{
  "num_hidden_layers": 8,
  "hidden_size": 96,
  "num_attention_heads": 3,
  "num_key_value_heads": 3,
  "head_dim": 32,
  "intermediate_size": 768,
  "vocab_size": 4096,
  "hidden_act": "quick_gelu",
  "norm": "rmsnorm",
  "norm_place": "pre",
  "norm_eps": 1e-05,
  "positions": "rope",
  "rope_theta": 10000.0,
  "rope_fraction": 1.0,
  "qk_norm": false,
  "attn_scale": 0.177,
  "bias": "none",
  "tie_word_embeddings": false,
  "parallel_block": false,
  "init": "normal",
  "init_std_qkv": 0.0576,
  "init_std_o": 0.0,
  "init_std_up": 0.0576,
  "init_std_down": 0.0,
  "optimizer": "soap_variant",
  "learning_rate": 0.00857,
  "lr_mult_qkv": 0.7,
  "beta1": 0.95,
  "beta2": 0.98,
  "lr_head": 0.0128,
  "max_grad_norm": 1.0,
  "warmup_steps": 200,
  "schedule": "wsd",
  "decay_fraction": 0.694,
  "decay_shape": "linear",
  "final_lr_fraction": 0.1,
  "batch_tokens": 32768,
  "max_seq_len": 1024,
  "doc_mask": true,
  "train_tokens": 111400000,
  "max_steps": 3400,
  "dataset": "wikipedia_en"
}
Each number is 500 + 40 x the weight over its row's rms, rounded and kept within 0 to 999. Layers, rows and columns count from 0. Numbers have three digits each. The size before them is the row's rms in percent of the matrix's.

# layer 5 MLP up, 768x96, rms 0.275, rows 353-425, columns 0-95
080:548470515500503486514469451460562511453479556516486511519495464486451524444483516397530518473403408485572498567580513549518550552478506437500497500492520560440500515448468441442513525512485510522609473561518486469462563477508496512501517463513503445503502417527420508479489468516529514480
080:514464507504481435479547560444533494503465532490525526463460417547456544456501500489444446584563486551521524531449465474608521488457536545520548458441437502461439510458499469516483529447480540523464424504574489513478505465607506495565561513498459476536528501539490484471522476476543507492
106:530455534483484485436521525525475474469521540467484513499546505507444442515488424474628489440499474510429500505487465530553419468530527476389511537533448532471546520486521519493415468529483497513541508479501492467520465462467497447456489573471512414440471507548506469444566446474505473447
098:464455549506537550506569502444464541391569548466542534428459500510500464514516521524484509479419491513525517435519505508494465531505527489496491560522517512509489487537493399438487453448455456495479474509498489531497546449525563482531526585492446551463531478555545484422556527534414476534
100:546519520473415463468516516507524518450502491418488469521439463471507506517504490498518397534507490531538547503459536515425483556558434571537429583478551429491481464470508493534444530480571482466481490547531473457471487521469455464503491437536578527497513510489548504472506544487535433589
102:486527522504412516433507483508498507416526467532514440549490447492493493472514573506523478469461511464519492482485462484510520520427500477487543433470501554501489490508522569584497486505520522495518552460459517520418501548558488420501480480538595586543416406538546508539464465493472541447
110:530553528555431518479472503519446517509454534483513507539478552506509422482507540351498514495445537536472488430522495473551516509536511533567435522440516496480463456478458449482535489522518439415497478549449503565487511452586493527520526544513515474489527488485421453518485496562527503433
096:462491471470504569504476458516499535481484511472535459435480543459525484566556395507531502500476512527546521583543496520541561515541493583504463403545522546489400493435507531449490489568448486474482511453530461498529489569524542532443503517530522445543494504499554503464492458460567453534
106:564532523489467489506539447481485474486461480494525465499478452526475460444529487464501433482528524573531488514534510433442516450492532545551485502537429527505450462467545518512492434514460447525424500533480495474459554586453569431448541600455561521533539535509430533532490472566530535490
114:552562506497485468490483485515490480542443525435478462602420527469466440487489499495476512463509529480522552527498544472498479462502507491602495557515503442468509434526572489479467521470493451493484441496475417606507501442489498538502457448514560476511419486449433533474461444516566486464
107:517438531471526464509484510504495556557523524474509413482430513459504443500498527543518523513508497451612572479501455516496474530543398521403487439572460504515435485512474540494465521550525555464526517488496539480447506499459521484559555449554515528507530424512462462524574515511548478462
106:539540513462411471500496498552497549510524563483489509528533489493463461489542514520500527445417557586537496548481398517519494461543473444555440537449565468433438508489591544475447488503471520528457559503515451455479540538485471462475508485515451489495448498474538445533540456527544435496
094:519563538493468462470603476506537506509478504473460469564571540546476466565484533490445514492496519476524453493511460481512505537472516527482473468476440548499536467496463470526466529541456439415516439505443477496473407481484479546458511543579453480497484420562529451466422570471531527445
080:555495487562494558475449505567511465470469530558524471514461536490494468500472536476538461480432487454470476440434564540474544503529492467448489547586512514444502513481574473458460512509412519489480544548508457475455556552517521475594477507545425482464461467555458579471470474502487526561
078:577447517532491538483483496453442601501529478472489418499494548549572515540425564480527522430524504494556455531554428523527549524488461407607477566489479531525464514592473495488579486480513509506492485493476548480526524546536444517464506479471481526501456497500533524487510488505454539506
103:541509497543507485524478536532517430478394529461513481478540536483450476457472581499457504496492487413592467543516488505510528500530567469504478446524427493508503436461520529447527504516494498465474556492440514605463450552465497536490530549558506517535585567506499573520466487493549549528
109:521518497465457574472520503536483519466548521508485524516474499523564496468527491484524525461577559503452480412587490508535462405509523480510489529543544487546554453519462440571519443504510486470512486463437517466448503547496546550473498413484511437519487499504502544562517417475600531560
110:511555527506467492472547486506516509497577527479513519500490536543419508504528501567580472477472505531495565495542498505485466516472438547399459464509527455537469488469434503528571493454539468462488540494552428492516537527480432465527534466487523461514378456541438462544534470595512538511
072:522545466553519536468492472557480477502509486532529442570497578453511485517455499485563517410506505504465469408469471499451573502583447452528503508544578447504549526435541516491537453495445498477453534475519493538483529540465497470516479507523551527472448501462479574488549501565396525532
100:493536458551590534478501521437517551552497461537505473518523527498495529497424532514429491469428525532529445483513448467549517484487482432539467479449461500608464480459433480492509557572492459499535436471464498498455580450506536486465530471473515452514522486544582549437540555467519518514
081:569472457494498501524477513552478561524557486469484527518452444478462472498518497497436452475587490527518494568543428536575578569529526442538517394484516550505535541485479499495490494444456498529585480505493466503498504473508438573481530543535551450490602502527469507473524526479459545478
111:535449507496537487499551525471490536482519506459442499523479481482473436460488466517554420521452508565428396492538534470536477547514452528477442510486505426444511430424522544542408424503452528499502511511515456543459503475459473427542486503534495554492494451441546488565533515541485449512
070:519509533497532495487535447480493406480557511471505483516481388388543497566552506435546479441481486531555513476521507542475542518508535415538487511527559509550558534522538561486479523520444558486491574465478514529501485559494452524500466533499564511433532490597452502480475488516520530476
098:510497563522480485514505518481559461487503488476505450488538503462445463490418538432502408483464511528484460457465491524462410487419553504579546508469493449568484512544529531508510463520461484483545510444419429405479526505467522462440518469442529571523484476472467544512548541504520485432
107:504473588541511535430530398573425439466476454507518479445493460528509496513484483464484544510487402499491435469511478526441536543516470423449494447499519477454504494506479491501504568487471472488557553540505507505501454479523540472516563419567543570565528462511537463501528507500443548518
112:512466555475460504491437465492521564459517508468525450495438464491452446538532453498503499559412527471518489551517464528483468551502525511564506569522507523413489481577454528453540438514519470520479550565585429542462414477549514527556512562501533552532564513507516472519548452520508508518
105:525510488471516557526470514517553530567468588469501536464437524482546530528513445459490467469483493526412500493539417477528528455545535513441478496440546612453517533521466507488558532512423524496500528505488576450458439554522520529464531531501421540548492478494531509458455536513565479453
095:506471491525487519458513489514534603526522521506515485498532490497553529417494485493485477470521444546507530579530468551413464469468583450489505539494397562490437466540522511511438511567480537456517505511504510487524513522507477515446424467537574440516467474479566447489585433443503501520
086:539492541490464484489441470536485405470486530579464426488475517465524463492464472527473421461480516476501468505506483558573526510519477442470436492485524529503575574416493495470466513463507461553477532508548533537472536562427487503499435403505553468538482465552517573457463458533497531517
089:552561497444509610495523451505458538505500446428560471474471490431441544413549516470547542478425475540531550495526512482485498533572482414472541480559469488495564455481471537527475464537531535532473498536521454504492470487481479446465463542566526483500494532478528480470508462562575498544
102:516509510581501529517603520467493492518480480456464457465505584491491430462502484429525456497470473435527431513440467505475460518545580418529490527455468507443497540524506421447496566518455531489478486470464548503557570492539493504479507506487464455481492536596511506455559549467472447472
109:527521492433529470448486518468581499494520501565496538523579504464418482453520402548446439426420509443521487533463499503506558509462489449519498485499453512540498454576411475523526502492512467479487450487519556427437476524526447451518486562458519525501462518563517489515545471457463519528
096:425471598502470450456479517538456522537544482513499542524495506486531447462573488507543505560532449544548531438494553491481511454521463536515541550512435433553469491492450550476501516525522541433509532491439444498499544461540498533418533484474517500582524471509541569530543452489450561437
104:507483465503418563481511430473543519547473486466586488493504525510479448489529450517512444515449482491485498577526431541433491476520470462534462503483512476563423436500519520499572446499508584460504511595485511553524435420557448457528508476497486480523509497529502480473483474540468593451
128:416549555578446512544513481487491528513507416468507496566476505472538491491484558475537493499470499459459607501470501505494470473457544450532496467531476504483459499386471509478435488533464497489599463456451443484477490449546546461440526529543476454549552468440559530459515468490485524497
114:476498485456424517463509458469590546518545548504526507453524550496471479506509431456505527506492564554524548491509430511442503478541527476574465530502527506519487563395444507444472487535510442526473450453422449488522521517599491541436487494529508441486444467489499502480451507530546425473
102:488386472501495470450452423531500450518478508526503508467371537480505530488513480461494526495530571557485499503502501534608486522506498491515504503506465549552494522517489475491511484485570541554494525498415552550441523576546578476543565491542536526463434511450556494501537502520511548469
079:520481502478519518493490500438510475480510440441557486453517480519522498447461494513532524488481494536490524479482515477499491506597471513479404481457505532390441435471564577532501492545452562516393542469465488517486525481534613487558442524508432542538436527499501538489526472504552537512
107:470461579543434454468531516552462527499546425503499520479491483491501475467512512520547459523503491494558503495515525537512460520579402533447481474515523554489489411493526489491514478482481607513469496550490564525506533529504558509481633449494510496533517454539580565471447502563529513512
096:549491555492457459488474549435482523437464510474479480494514569514506563435562613527434456499563475513463479567525514570452525501485386503541474469568520451453502483434463555474504479511519517486425507539504558504476524506480465506485572546481498515513461530472480477496509514425529532539
093:538531581489452535435566499408522492473562488561488507548509551474537467467481539458517470525491538513511521536515452508455521522507469411527426557475546452497466502457499465446448357459546469499514444479544495484565526473515480453513492540540497537496533535492516502555511574506468527483
088:524539520430512504492504519510483545475453546485448431493466563493472432443469482552489539497517440483568524504470488513502519471468530542423454448460449485573519463500446532559426419522507450493547496542537508537447467485550474470464442455551524524482466499529515538407424539528484558529
121:496476453484495432488484442496418525536601484558464487564474506509493562377463507456471509467481496562487494467546528557556510474569534554531460516483514528522546478567417544481455483568486498527482513459532499539471542473445500496537542460501510476517515508453536505488436430504541464557
084:534468480457402484501458434449493462552559405472525453483432560488524465511521483466522579515488500496497456470548490548495594535513527412552494457518540469553549507541469528454514513464498542515542510528523540500501499512490540467583526551547512492473569491524550527535522568432493533474
121:490492469482515545483491512490518514482457414481488480466484520501493424489599488500416486436564525500500528518388496540490427507450458476505465514496483470469486445544478485474486515485510539501539478496535479527477525469562575521459568582483507397516504497491471499522418618499441509519
094:515503543462423507521426532510546465546526460500489543493514449443487511441553463479509532541462544443478507431552390476480553497508457417559535502432443423442468551553542503555524506492472528514557530540512477444474502488501491449577470541499516496518506484545532453542568510495479482492
108:469461494490527560432530450577486503471562516504520498500441486540471497423540452489535536485605474580498511508484534476490428538511465521481526499544590481422524423491494472505499464506473562478423451505549501483463533470513482480535531441528537548499494443595544513493510524573490528467
092:530577483486505472493434466490538446566490512554510475509505523497414477544460538525475489513525492522504488486565506469533561481578498486467523495517536433541490439538548461450523467553442475526478459518441531502466498457524530518400547531532476529551458472530381534431500517575515448540
098:529477471509487506440543536508510527476445534491506502513570511508517535402499502529563467455570500533503515477489478513594385497507493548480460455535496503474501477509494496511514435525503557513425524436482519547475444507412457518513517617490483490498501539550487549615512515465554489530
099:543497506486497521518538476526535496496589439493578460517505443497523546473465570450513444481465469573593517528498454515444439494512457541510505512554486456447498461532452508515544570482510519482535549527526511487455557520459568458416443485508475511556465453491467452538494565455528412499
085:437509535482519506484535543463558509536525518583524443546422538502523543490473420482572488482487521458513498555565555545523495448531473464468538555406506488503494401511487573536466534533528536496514491504491444482445524530540505519495461485517393478521454543589496522457509477491524533457
096:519451536575507425538474554494529489449549437533525466493543483488490549560494480464500475459481453483505553511494509568491580529469502476429448466521457445548518539476476516512590488524515439445562485515514416536513509567585475509516482567544515423455493487481560543539481506526523488554
095:462456623499453540440482525491476533542470578514493461506473503502549480500449468469495458412515542497472468465570500525495450536442543449528513489487498573472553555555493445531427446455555533477489575504486476519512513490510501502451486498574405472481522536494529525526519505510580465536
099:458480532548485514476508511421450491526531536470565542501517462553580545478537484564507554463560459569443477475489497513496460497487584496477473570483584451561490512485427508558498454481467513523514432508607508544450509538493566531515534526547455520510478511481468533522478415489465483533
075:555525514439483469459591529439525517461532493434563525537452413523513476457489506532466468490488545488515500450514516552519547483534500459467575502445458495466492497444496529507481519437475579506507475448508405471499442526575477506559564460473553469450495493454427475467529504462561548488
073:550541551469505494487490460462565476435481477504509500458453510484499502510457526449596520413441483453558496449539536546493512509507399474502528602475492485458551490482516454477454500537476531456477540507537543505470527555458561477489476477527414542443405481485442532524472445536495473485
115:490526560616521494508529479494602522516544571501493437534470518455521525496487500539514577503520451504493560489534487510473458537409572456434495499487497563529536535518437521530510535493451503487505510435561571493484529477504492457471559443542513467524417467463506542527458572516471521539
099:505420514479523543505527434546546531488471457442489517484435516445521433525542509451444421589550508480461509516532467464471510440510462550442494455523449489538484513462493502524537443491414473473483469506533479520512478487572541513554488534577586478496484505531507580468496597472535513490
095:535524471518502517463477555520549485562482558410509467484427580556512525508480507516452498472498557469446462514502450457493568436484520499489472530443504496523481515494409462464517417470455458551533468521532426578457480555514583505496508508515549540488498583518546556539535478470500500450
110:492523528522445484498551507458486476535514531501513515512479508516428461494424407486497539392447516537510489475488541530458430483524510499484441551496529560450521473469460412514527429457524493446483457525476472465488487557568493469459368447520487512504526520563537549522561471506517461523
123:584501485489501459425453404440601540443459511543466498473503491475442505488528520432447482466556508539429507442558472477494466466466518540492504503536449432449530489481521513528463473490516501517526502459472502473458482499557495487429457477517547444471472561433516496494443406507492530556
108:509489507468450518473476507524482593535509524473597481502532431427559407527530529443546501504477455501495528499450442496491445551486511464517497522435533497552457494500485545475521555467496452531575471488540439455477558537550487539450508424451484471434492549537543546448494476550526462459
086:512499484502525473519412526450486503511524483491538484456478586547543469450475509531500523553474544596443476491473541524480492501507557437497558425478504433351475535496462524451485551510504490485529477478462544539458511520548469532540532487487536491525523439574447573503554532483547523509
117:448491567490512501549491451493521508513472514403514513474516537540432521502458410498501574492497477472516490525503498503516526521487506487529471476607476467528461493514530465435519487589457565525492565428517471503509492472573419523526500524582536395514466461495474526479471538559567458528
109:489536570615543482523472493482487526565467537446540545554524496468516416557471431469542471496503443501525536520482465568498445472559472511564494542454481475553517524455534520464479487485528392525467488539430440505534525458490519529544532468481479493452457578539508538470505520549492454494
105:474475556516507484487444471511521465536506533431484475531607468465522473520476507592468516430452473544434519456458539547550510440514465544511531514474558537489542497512434483456535489439549431459473568488529516528517494514519511527543577429541441456521509490573499463488514503554470521421
128:515537451534558484544522469444412455506495446492531507420482479466587468526544477450494540526495513504529550441551513500558488574469621508515513493483498508473556507499510438552455506489465507508473482454535478497471562560464485510586443502477471431472455498573524494479495565501444542475
110:492461532490474469397582457554530547491444540517480458468472511536527482525526491492509545461535536468503472401522418505500521525542525486483547547462568524527506478499437476466446498503487486508522476529518531533429420523488544608523550446516457561515532453548523536555550510447550490493
101:494506499533553402451560588485458464508463528497497465556566564503468482470427471522539526496518514551514526551507456494555530466464490491490481537463509480544471485485493420481518525528485491507503543487505555494469613489530465474531492487488641532483487513563549484409510469560534523495
069:517481505503505473484526460459579437440536514467526536560424393491551500515514443440450446485488453506534495461523544576536503498523481397449532515548521484477542485420516474500449539548484497518540471479519441481536544518489501513597508488502423480436540476480457501484493461517575483506
100:504542437530452522409416475537433402471512548534586444517531500501447495463449483521500521441582446490538449456483519505495465479450505456491529473557479512552528494566497489459465540435545503463460546476510489497494524398561526557494500467483479472509501491547498536474514486541537449471
101:462479463530530520471491542521509535556479517518527509532487480479498465447543466478541514495479441409533498508501559527509480528513647473486456564555466504504535498494430481507518489442435494513520577483448552422442489469554516548396482543515567507578497548529533532475473506516536484520
083:553459447503399554435461568556499541527566521441529434541526480484512553476496470551540486499466479498503441500517516448517426525466497474441501526483535488565461496547468469507572454515477505485569412462431460514538536481574484563549509480452541462517558494534525476494542493506518477469
# layer 5 MLP down (transposed), 768x96, rms 0.282, rows 353-424, columns 0-95
077:431537546442516517481502565508431510514462469529516556466490468458524460475500463518542552589506479448458489474477486498489484422476504519494503434435509460536518480545434566552475524504528425394439527510513503463484512511507420508527561499465540472537467557522546389510510525488539511467
073:474531502452499537440444411560472482493532546457507574492580516496453435524483519439584487507468523507495438459522434534507464470514495500465468558547496484528524497537470474457509565508490434525565542485567552488543502482478432494425550537508554531524441525530570461540514521502430501511
107:439474524505561473522528493407592539484483547419527446496477588530544504527510531505449476424479435517521478522438537511504489499542526531541431520535538475470496510487535452510521477508570503472537573566449466469522438480454524467503531544493588481486544487533463493518486451413508460490
096:468490432511469506433454427497541500509523462494459467490502527463550549548425511540482486499553513431468466478501508464520540533433443479453554458485473463513495498516584539493523534516550515453560460463458559537508493433569460461527491454483535440574483472529415531476400515515551490495
095:497389492491481479498483478491531470512481529566495507512539493542489489467581524469474587527494482449449495479482566482516567563551499469533465478510507539500472462531513508470539572550468553482502540533565502660459428491529496575580513516508494505496552523466480447497527497485455521498
095:538482489490532426549570461484425513497508465511567503461468537483480538565436486494478435516510535442502496459497535501620518479460529519492522498489515519530526485475511494487439555532495432544429530492463514399555476542475520503481498486454505521495488462536560615507439520502461437565
109:521488542569523448526521487525466457426567508421480477525483527492523512499471521494466384529487571508491476498485485391478542500481512533544502445496500484492401533496505487466573465529468488425533594605515473457528502461526531530504463477554478481445507568457479498536490543488499506523
100:511545577627535464581534542468494454550537533434401570512509576494562478477469527446491459481488569486533496497480501519495509496488500455484510487496564476445470451514500481475533493492461562495467436480449428453489463471482520533521490491399527504533492475475489511490481461447456470551
098:469445478458560403469508536473446496531532478517505449495491527497509517507489503537486464456452515457535541455488576534546437493567570515583588494505518597521437485475463453460489450465510589423539507485463483499531520489498471536459424507475488508457468489522490519496530530449415498538
110:482496547513479467605475466409450481516544519466554474498484442509518502476537521515484427486434486467484536459496576499510593517532502500493408483520557550512469551526560439456514463485522454451527502514416512491505557428561519529477435521453463478458496473525519513507548455471500538565
106:481480479554504520514526468480498484509509568491554504551433531489530484436541504540477552436452521536539391522495492499459443522454466615489501474513559510497452503540510459522515544437523522455458535524459479518539506480483502573472478532447503509534546391467463564529419504441476494447
096:540476529461518432525549527540459486583494539497500421517534496546449479514385495558464490496442455445424463517495452561457521466429467474493544511526552537556481577490527489474510489529517492475428486545436511594494475516508508487511543473472582494532454491494459490527478469490507520574
097:492513515469582590428459485447430455491499502520445568453490513484480496543529517601457426516485539427452508523537467503541557480547451482445525488457613542547534495435477433554461502568470441546489523521465484526493489535542485512442512479509500481526501487539467483521533519498485507504
076:470528530430491494555509420506480498522532501479502576474542477461533502479553468477486530556493527476464497482552441462512412456486523492492494453460472464505506477542424541558530537508581476529511528460486491470581486458469450541403539489444524517505540506474546372523583461506499503525
078:431542575492509495539482534486570464488474512492493552526553469544495496511545446495469584512447508529584511433484503526480472521514443593404487513421465462545533442445510566535524500518545517517517557526500465466552483499522452514480465598475574513514496497470463504501486418513516505533
121:506482444516497463525551503466462415469410495479557464429546535501439427572425536446463488486522425512536510567519501443532540513458455460502512446529409489539506381521515519507473546526518553553472528532449536502494469521468459532529553507524486438521496490469530496519504493515478507532
108:489528467493547545471512508465498499536573534462446492470429451526481552518432465487482498581508519497515544570463444533452491464525465563486489484506484448473528490517547498523530520513530531522487558486534447481585465445428569539487437480454537507458478555467463546492477576576432514415
103:516549551525521490528547505486573575493514450525474446462490395505545508457487467459529466478545495431529560412464451479450441491440482515524511452480505559502592402535549512574549479530448472490471446526528515516502505545458456495464557526501547506488492488500460473484535446523494451493
073:501484499458510541510462497508492464532516519499443588440492492453489483498505531459542507615493474448482540499544506459507445430465536516491501451440490462456471476563450487565466569516506514531473462469473514419531518416491447418493515461438515460485562527582523439570507459464500469512
104:477511505530455506521498602506503459494522525517486539501499530533519478534490516489533456477602578461507465481505436583494537551439423459538505519497529467466504578388454560552530506503495453567552484468461491482613488515506498483524522443526499488480503502457562485536514450491542460547
075:482511494455481514472446471494538438510489465525504562429530511467496506520580486456570506604472526430452470458574494522493437417463443567473503559538449429414532452560501503545513544533524441454447496499540470435553514499503470450468532485480467525516481506497527460545504500486508505533
109:515479584449512504470535531472491449501486519488470508580489530521415508478571448564427538454441508431444548610510507478495579537542472548488516527524504515531555499595483512475535481480542467451513536528483474535439553534513502458481458444425529519491538556477452476523503504517493526525
072:492481452521493483561437480525464479465459514515487515486580530484526519489503490571512492523519520516466488487530465463451434449466633554473524495445423478394523472557449547525498507518533515469469473506585519426466462492527548548507517497551466438568464485476564519467485482496474468564
103:498478466507501452552540535489513586525597432523491531500443518460511453489484501487513454484517458460511523418544581455545457537501474478515491454504449468456534506537521505518553490518478517490475498465611488508476481490457500569557445572467441515460472492538531568500432433461443553452
081:482501487589470510564500469511553599494446513559517475506432486567494487442463553549491487471544574525520499485465564555465478534522498423529493485432538473570427436514504500476466503476461564544447485569500549484564475518529514496503471478455490569531461493458537558503438486471522517493
109:494484504493483545533476497443518503527500454506567505489447466508449561521467580516506522566516573519471483515512437526453496541473512540586504451539525574434530458496525581497515513556468444598491509546562457458466445480481469467568478422458438546469481513522453557480507457527535508507
098:467489534451502460576485509557533451565553554542439489546520493497488566521558429506498499512477517499482533595527565501475517496481534495428517585504438503489520501484532507512485495504542595382483532413472542492545462449467495518554473536534485536473474484448487459505520553493555477477
101:452477470476541498541391458502431532513571511447516577445467504524569512368460475513435460524507515477491559489481450526510480463460440526473496521546479537466462548472503554476475586503548529471525474504536514561552496523520515501488459556501521458487568515452495500553473483494448552491
099:516559543563491454481563472508497484431450463429467515468515442476579524552515489532520480439510470510493519521466546441523482501417519558571520472501456464489476528512475529526591551539518535399526451480488435532519503460522566483477434538479440443444443516478515485522478545516538458506
093:486431444443533488449495482506516497458459560511423495495538473543443561516456507535512413453465478494461422551437464455465569487509459520466528534524490537506515520527515555515579510467531498563461486578495551501498394483507514431443519477487523447436481556526460529519462462485505460514
082:509460447443515568490483482520530521398510509469492467574497484538499505551571497513524548497471494510482462541470444549550568499452527563518461474525556491485494498539446596494537448527571504440423548446521439504466477554512483508605554505515449517503480477493464529463557458543505481494
110:480455448587457534538523485463503553481536513430547496499464561512523501511471557458565456573597471521497550479480490489468493478508513478522522429548580564492500485462587481534492515543473503478517559540483416580553523457520524484460551479531456499470461503475492453460471576502534464477
095:475531537466608459484525418519492521491524543505517526548499487430446449435489467603506515577437506477509503504451503511433581507499509406519468487533471508480434485522504436491526507445545513479557526507442517511499446442469512495455473444560470484517504516470514561526478566546490514444
107:498475446487485460516524471475459441428482417484516526395491511555509476532508474450527466517445471557528558494518439526521558513509488511488500527529514506517466520489520420536495506424522503459534501542468500547557574453483518436566444571523538576493580495551473449511491517498439555559
127:458512503560441485558518530514512533578536463534524482532450553515521532485494456443495496480520484409508578548528574479450502448537505459533537548523483603502462537530497442507506474554480514485477476481535410492518467468515509496506528560464517408430501419494541519487580530506465505445
113:491474556512515511534476512582488482539452514475545465469563462551535465487477452452508500594500536520475481456480611489570518524540488578558515527505416473499459569456518569434467505455511503523538485504454445512508452488522506468524503579561520471511490508439477482503493514523434541415
096:500574544490520523485521511481535523515454513502498449567526452546539539441480468579543522498493525543471498503527504436493574521467500495441520448538452571424503533500513509514479474499507526529509432438457439496564496464380398528514456482516425512517530450473453554474517533533506443522
073:441518542490420485474509444506535463445515560496452458543520568518472480488550490498488490494515485486499474435491505510442517521485523446484487505477524513563459526489545476535501581456558487574616492580473508432519459513488436542434540513465511457495586459505483423519417468467469517471
093:513562525511512511563471452484535522537514466442531459503548528468446559556509540591514513548448533496536458487528644442494560563455553537519509394506577567524486554490556508501507518494482473513508537505500450532507503522504487531528440475439499500493513544497479511523554514436480541525
092:536498544504499517563521422414548492526554518515471512514542539495466480493446527422466515509468506508469564557474520492524507473517588442441553521504422497554493485443537449491482512489499445504449499458484485496460441482474537454408516479476523601464475430481519567490498550427448474518
101:447534526609474519551468530468522477490579464463509491506502455549504512564569578517517515495517568484521492588590542506443473469566537452474528486451519507551513514459554559518475511451478496548463558467490537499522480445531498513485525493566521520465508483472573478459389512505475523515
092:474539528524531460551468569554476464497459589472515555439538483501416466535449515551439513539420490466519499509511454464454455527504530445449467484484561459634478490528512485432542531465496466503517515459577481503517551526537496471504510521478448463471550492540527518499491501418508487556
104:566492487491461484525474417473453514538578496434401449558464524514523403467593500489435492421520452493441427534471528568524524441499515552537487485492493496503541501526477523500508493559517517496531513488482481518491487505517445544495533492486490519587492528426405548493481500529546530522
084:471550517503564471447548539514527594488431556512490510489567471477465515461469495531442450490461501520553515541476550534490394469501484494446471465582510518540522467502488478542550525533481381553476497480493421536525518491495470457424507486472591528547463438476459479513504491504537476507
118:508527498539491458471491550486469509464532500517489528515587470520474539538430537509500470454491387473462472486464482494560480539484528500500506499504520506508449508497496516483489451502454442528476540522531488501405483490517457462420511437458490433398395498531476489438599510450569453550
097:448503520564528484450547501569467528414430544534507390507468517566444505554456501443450491496566475471556470571458501510504520474462488541458478529561543550598533502460494424479475494526509513516473507439474510542459492509511549553523484485493526492556470478487491570535459506500491437458
101:537600483455507502575517475494511503587533506562493546480510485510462523491448496547520511454409505496503533436500490473549482497487517467518512483556430578498545567509556491584568482507514447487568505529440487462480471506469480488596527432420487530506513478447494526567504535521540505457
095:492502429465547478572488501534457463477475529490387489486473497533538510546551517441573578543465502513562599512493469531476487522502508485532447460475537439496472544541498464440520504504503553501436464577529457463453507590493530508483520552546512493490532552538454557488470578479515466486
104:477516421530557533549530572474573504458523502530440538510505467558508445453492547460475543488449472493453459495456505488457527470483472543441504486492491539587486478519377524531529523515548497529522572494482527551457476536558558517426470426492504444469486518451574515486562526482477507516
105:518506498447462454512538535564521469468432535431475487475550488485493440498440542591463438480418570410477496508579453482509477497484509533506445448499519494456523538489468478467472519493511480479502515438427541441530529481462475560525392492480514548483480513497484499551510474535586466543
089:527506443475540525530506493459516492455513564577548536582462457445442528523532456500448544553526522457505549523523468509531456475527457416453454461476479499527537447630512579565521478470507545504454521516425480478482455548484494520473436491468479519507461512407547514484516486479509500482
104:483520518481602454529430484576511513494490516520491475478607512540472456490514506480455565471535532492479525538429491486558511515535441465525536512532503481453486494532496464580450571570523528547471566468493523534422494551479513589509484492428570523483564502496453535441501530522548504492
089:549492472504522427536535533498469439474563532556511554477584480508562470531582526587463481461471548493447557497503548476499552450535539497547556475511512517576530420454538480473486533521510411488453522493430526490545513526537553439502491474445525561521461481491502522471516502427487521466
094:520490411492478441481507562490494453468492508493469567469524492453515617473475515491527463502515470589411509530510453461398493472457533488519487530509443546552555493563500484522515508521421548466474490465437480453515464528536491549508565533507482504511523567475462482497524602485466475463
070:433522514499479558494502477482423453509453496496429555454544473487477519529547481485519521586449490459501515490524464479475408396512538496511497505524444432513540459562471472512547536576559451473488505514517542519537534428502478505482481536444462491522505506534605391470492481509463493524
067:474546523483523437490537529571411499553483579438460605506535507475518507491473535513471527539514463529464533506490473406472441512504553492492538502458435490476481478528473477550520522534549494542497507525517513427548561413512486460567491521486539482522571478494531398495512485423463489535
103:437540577494517522503453511421438486505451539511548497490476487447465556433590451519506501457436438482520536515427585455511498569504509517549591510484508479549479455464482471496474480487389481514538486500568476524488454487508491446493503498497534523533499532487420513480458496494517551573
108:569454533516434547516519514546509545465539471516450466440557496570442492482439524503495465545585499473466524475535521499494440481514471534530432502527483566456528493550438480511536478467486535461460608504542548481461500555473437504524516457382494538495479559502556466468492489459527488463
101:545457528467526461480511450554554420601470479509585567474514555541537501462454504518534521496492517456503541507460445456525541457513451526495534451533494603507523556456518527488491481470512533537491538497487478494544469485457538520511510541419507483519553430413498533508422515460505501588
106:514475514488535488460481493466463495538528462547502541518501490453502533430535558544461448506436524446481487436454550489497487498555597553518568457534581497502520538536440425510470573495529457469529521543479513518487540562434532535450481499424471471462494515531428554559507540509415507506
124:504497463474541516407503486533549541511451535488519493421509519472447475416531557554471466498544501501480511472551498639518535492498545442482509552479542539519400491478484484499493522449557502584526518446466532493519495576590546460558524499435516519471487509523531513509515560497490493521
103:507538513473512460508486533427556525428481481598502443525550579520483512504485445522501532485533472458504592516473417474484564509535436538462581511580476526436563502502516548478473512515525498522534479496479459511529437492512438449459511552538543499493555507506431514524597506477457512521
078:439492469488474521500542464537432495492479522529523542538550430450493508565546539421451462487532481489533525537577508439496517502494419568511466536512474581586544458510487439538455478476481433534456552569521482501492512537438531442487516516493440493438532529531552437534490511486457485457
108:477534484491476553468500495537558535493517483550478431540500509578473499420453520461492503523523500539570509527484514483441528573565471510531465506511584443429510509539468485409521539543413526513474478576482444533533549520466495499477595513458580456449488550563474481506480484538486510492
109:489413429414515535495574478467563593480601559508476481539474542548444543490485514567484434491482541534446433531450449465538514461438448452497491555483515454502538524504468505485514515547515519469466541452503495530502498516462486545583434485516507530503550508511496453515452476482536482483
117:555529520444476450456512483501522446509547480416506467545543538499490478386442563496525501483532537532494478523468460468488456455500448502472486503620534512540494478566575496553404527461484544507424497497409502504542473440501543524498537529452516495508515437538523501506495476529520470451
104:507444422490420523501427534483549418468478536470491504511468503497483500523546514554483459450499514510497453546508440558478520473551413536432534458469417431502525510452468505395520511484492498459538451400480564522525528504498505584481522544503480468537466475512500505473557465472531539521
114:423486462519484550511568496497487545545559515549435498481540470480548470547499538472541477470539590561498503507473513503427551506469513523520502503520605600514491513451541524523465537515576437531519533502500534492499386503524518556536488485501430479488511480504463521434516556448565472516
109:508489560515502503504523532449476569469538422514469484466512457469475438543520496454525520483441548450503342515468489518487498519511524499465491470604544462477430507520453510518521576553478513525491435537544490483477452448491551516502515563491459542491535421472489494543514462558502502571
071:470553517533506569518462499586446548507501497495470553413545546524477479488523499561548591566476512548490493551515453451455455401477452529547486516461482415530505489583472501559459511513497496478454466482494485442533478445493481493444512496522587491567470534519529474465531511469468537526
110:479508549499467480429448475511473499508460514525577422543550481478465480446463435460514519499606435528525431583516537550447482512464516478436476502524412509466491487543468521511506490431479521430455439499493534422523556421455510506503457472483517517466464482548515449501536525481494458529
122:474477473567536503444453525479509546468543460543451531502604466491516493470541438459528546461500505510579468506490552518495500507479542450565540566522551509486491513492555511543507437474479431532514525509548524496467524440570515471525475496435528488540462502476451534554596508534540383482